{"n_layer": 12, "d_model": 64, "n_head": 2, "n_kv_head": 2, "head_dim": 32, "d_mlp": 192, "vocab_size": 8192, "activation": "gelu", "norm": "layernorm", "norm_place": "pre", "norm_eps": 1e-06, "positions": "learned", "qk_norm": false, "attn_scale": 0.177, "bias": "none", "tie_embeddings": true, "parallel_block": false, "init": "normal", "init_std_qkv": 0.0625, "init_std_o": 0.0128, "init_std_up": 0.0625, "init_std_down": 0.0128, "optimizer": "soap_variant", "lr": 0.011, "lr_mult_up": 1.27, "beta1": 0.95, "beta2": 0.95, "lr_head": 0.0118, "grad_clip": 0.5, "warmup_steps": 200, "schedule": "wsd", "decay_fraction": 0.948, "decay_shape": "linear", "final_lr_fraction": 0.0, "batch_tokens": 32768, "seq_len": 1024, "doc_mask": true, "train_tokens": 134100000, "steps": 4093, "dataset": "wikipedia_en"}
Each number is 128 + 32 x the weight over its row's rms, rounded and kept within 0 to 255. Layers, rows and columns count from 0. The size above them is the row's rms in percent of the matrix's.

# layer 9 MLP down (transposed), 192x64, rms 0.334, rows 158-168, columns 0-63
size [107 116  87  85  83 127  81  79 117 137  93]
[[152 153 149  89 175 134 185 205 141 178 128 121 165 135 137 120 166 131 118 122 123 101  97  51 132  69 148 170 134 147 134 147 136 154 103  95 150 140  73 122 160 111  59 162 129 154 186 114 113 183 102 112 121  89 103 105 102 197 134 131 110 144 107 116]
 [150 151 129 167 116 151 134 110 117 215 127 141 123 141 159 142  84 114 187 139 165  78 113 166  81 131 168 120 148 181 168 127 170 175  96  98 136 149 142 120 131 167 152 104  87 109  96 101  39 108 113 165  92 133 165 148 116 148 138 123  57 125 105 113]
 [118 112 119 117  64 105 110 105  62 115 152  89  98 126 123 111  94  88 120 123  75 115 108  93  94 109 104  70 106 166 151 176 141 117 167  93 121  64 142 149  83 133 160  70 176  94 153 118  91 140 145 157 117 105 105  84 147 150 167 119 138  83 124 200]
 [136 174 104 150 165 120 111  71  85 131 115 112 138 128 130 146 165 149 153 126 113 128 189 192 173 115  88 121 172 145 138 118 163 149 158 112 124 198  93 125 163 147 139  89 140 114  89 207  65 138 164 154 155 113 135 158 185 150 173  79 133 125  91 115]
 [111 129 100  98 123 145 113 134  91 169 132 132 113  52 108 160  91 112 164 148 137  97 132 238 121  82 114 109 108 141 169 150 128 157 122 152 159 176 139 126 185  96 123 116 124 123  96  81 119 130 166  95 107  76 113 134 118 134 140 178  80  48 154 126]
 [125 108 133 130 104 161 142  38 159 145 138 130  92 116 140 169  96 130 149 168 130  88 152 151 124  96 125 139 156  57 126 113  68 108 162 148  79 110 146 174 110 135 140  64 107 111 111 125 140 149 176 103 150  93  96 106 185  89 168  86  75  74 115 152]
 [135 155  98 174 161  84 103 166 108 127 174 143  92 164 177 134 126  93  45  58 150  92  67 162 140  86  90 134 120 136 144 101  99 190 162 134 162 135  72  90 151 145  74 135 120 118 114 126 130 137 119 140  75 122 140 105 123  86 133 155 131 167 110  98]
 [135 102 165 124 100 153 102 174 191  83 125 131 204  65 126 161 128 133 160  98  68 126 106 117 151 129 114 112 136 136  76  65 135 133 139 165 110 113  65 100 110 154  67 139  92 109  84 153  89 190 154 127 147 159 105 103 152 149 113 153 124  96 146 159]
 [113 179 117 151 104 136 169 112 131 129 154 100 199 161 140 153 100 143 138 145 123 147  87 193 129 150 114 119 152 136 114  75 143 121 180 104 127 133 152 139 214 101  80 103 150 140  66 147  48 127  95 175 163 126  65 135 152 118 149 152 120  88 112 109]
 [161 135 134  89  96 108  96 166  59 125 118 141 129 115 152 160 134 109 126 142 143 141 165  78  92 148 144  99  74 178 159 148 110 165 132  84 160  74 159 113  81 125  99 152 152 132 213  67 147 102 102 113 123 154  64 127 141  89 126 132  88 145 184 147]
 [110 120  93 163 142  54 101  85  85 202 123  92  84 138  78 154 149 124 136 125 113 127 141 150  80 125 199 142 117 182  95 132 143 149 163  98 144 183 120 124 159 113 126 122 128 125 198  94 145 141  99 129 135 116  76 100 117  55 120  86 111 125  92 131]]
# layer 9 MLP up, 192x64, rms 0.392, rows 159-168, columns 0-63
size [110  88  89  85 119 103  82 117 100  96]
[[139 113 118  74 144 139  75  83 174  67 131 101 168 117 134 136 151  98 126 154 139 141 168 165 119 135  74 141 143  87 123 151 117  74  63 123  91 108 148 103 114 164 108 158 103  92 129 128  65 173  86 124 126 121 152 111 166 164 175 169 164 174 183 158]
 [119 119 123 161 198 200 119 116 180  74 130  98 134  91 163 117 113  95 131 104 112 125 149 111 118 181 142 134 125  55 110 151 158 140 100 101 106 136  79 123 194  96  88 144 112 129  85  65 138 133 136 114  90 109 175  80  83 182 139 119  95 151 115 142]
 [186  80 123 136  95 137 137 133 142 172  88  94  93 105 143  71 107  80 118 143 122 112 103 165  66 122  97 103  78  69 120  90 138 182 103 139 136 102 130 127 152 100 164 120  57 110 102 106 182 167 177 142 122 145 114 154 131  89 183  79 136 145 104 128]
 [160 119 145 189 146  83 135  80 187  64 106 108 112 149 132  63  97  89 134 163 131 102 126 157 159 121 107 158 192 145 150 170 113 130 111 129 154  63 161 139 101 105 113 195 150 149  99  93  80  96 125 113 137 114 130 152  76 146 117 113 122 131 183  87]
 [147  82  89 112 126 121 159 110 144 106 151 168 107 123 129 149 118 140 102 173 133 103 109  44 157  94  66 149  97 105 154 105 138 207  97  93 178 118 128 137 145 130 115  91 107  91 125 172 125 143 175 190 180 158 100 131  76  80 176 132 131 104 104 130]
 [143 102 133 162 173  92 125 128 170 136 157 126 185  98 143 103 138 107 150 109 133 146 103 115 160 101 184 184 100 126 154 144 131  86 153  85  46 162 152 101 117 139 196 149 134  90 162 136 194 173 164 147  85  89 177 136 115 146 133  86  96 155 155 116]
 [ 92 122  67 106 142 122 174  81 110 175 160 118 122 220 155  98  98 144  55 174 149 136 140 126  99 143 104 131 150 142 160 124 112 107 103  71 136 147 162 191 166  67 119 129 160 138 127 101 147  80  79 120 122 103 106 167  93 124 103 144 142 156 113 152]
 [192 108 131 107 102 136 114 218 129 136 155 149 130  90 100 162  93  83 150 176 142  74  78 136  99 183 102  97 132  72 176 144  68 134  79 133 130 131 114 109 141  97 146 162 134 111 161 151  76 108 113 130 171 138 110 117 186 122  96 150  98 150 123 101]
 [145 113 118 143 117 155 207  71 195 130  73  74  94 142 142 122 106 110 136 155 135 125 107 151 128 139  81 112 167  86 139  50 128  85  87 175 133 148 135  87 169  86 117 119 122 156  58 167 102 131 125 123 176  88 150 140  89 139 115 120 122 115  89 126]
 [158 169 138 114 116 122 194  78 183 134 151 161 171 103 156 117 191 133 115 130 138 119 103 133 134 143 145 107 136  92 124 159  91  88  93 129 161 138 120  95 161 192 111 101 115  82 152 106  70 162 124 157 149 198 135 159 162 163 154 141 102  75 184  88]]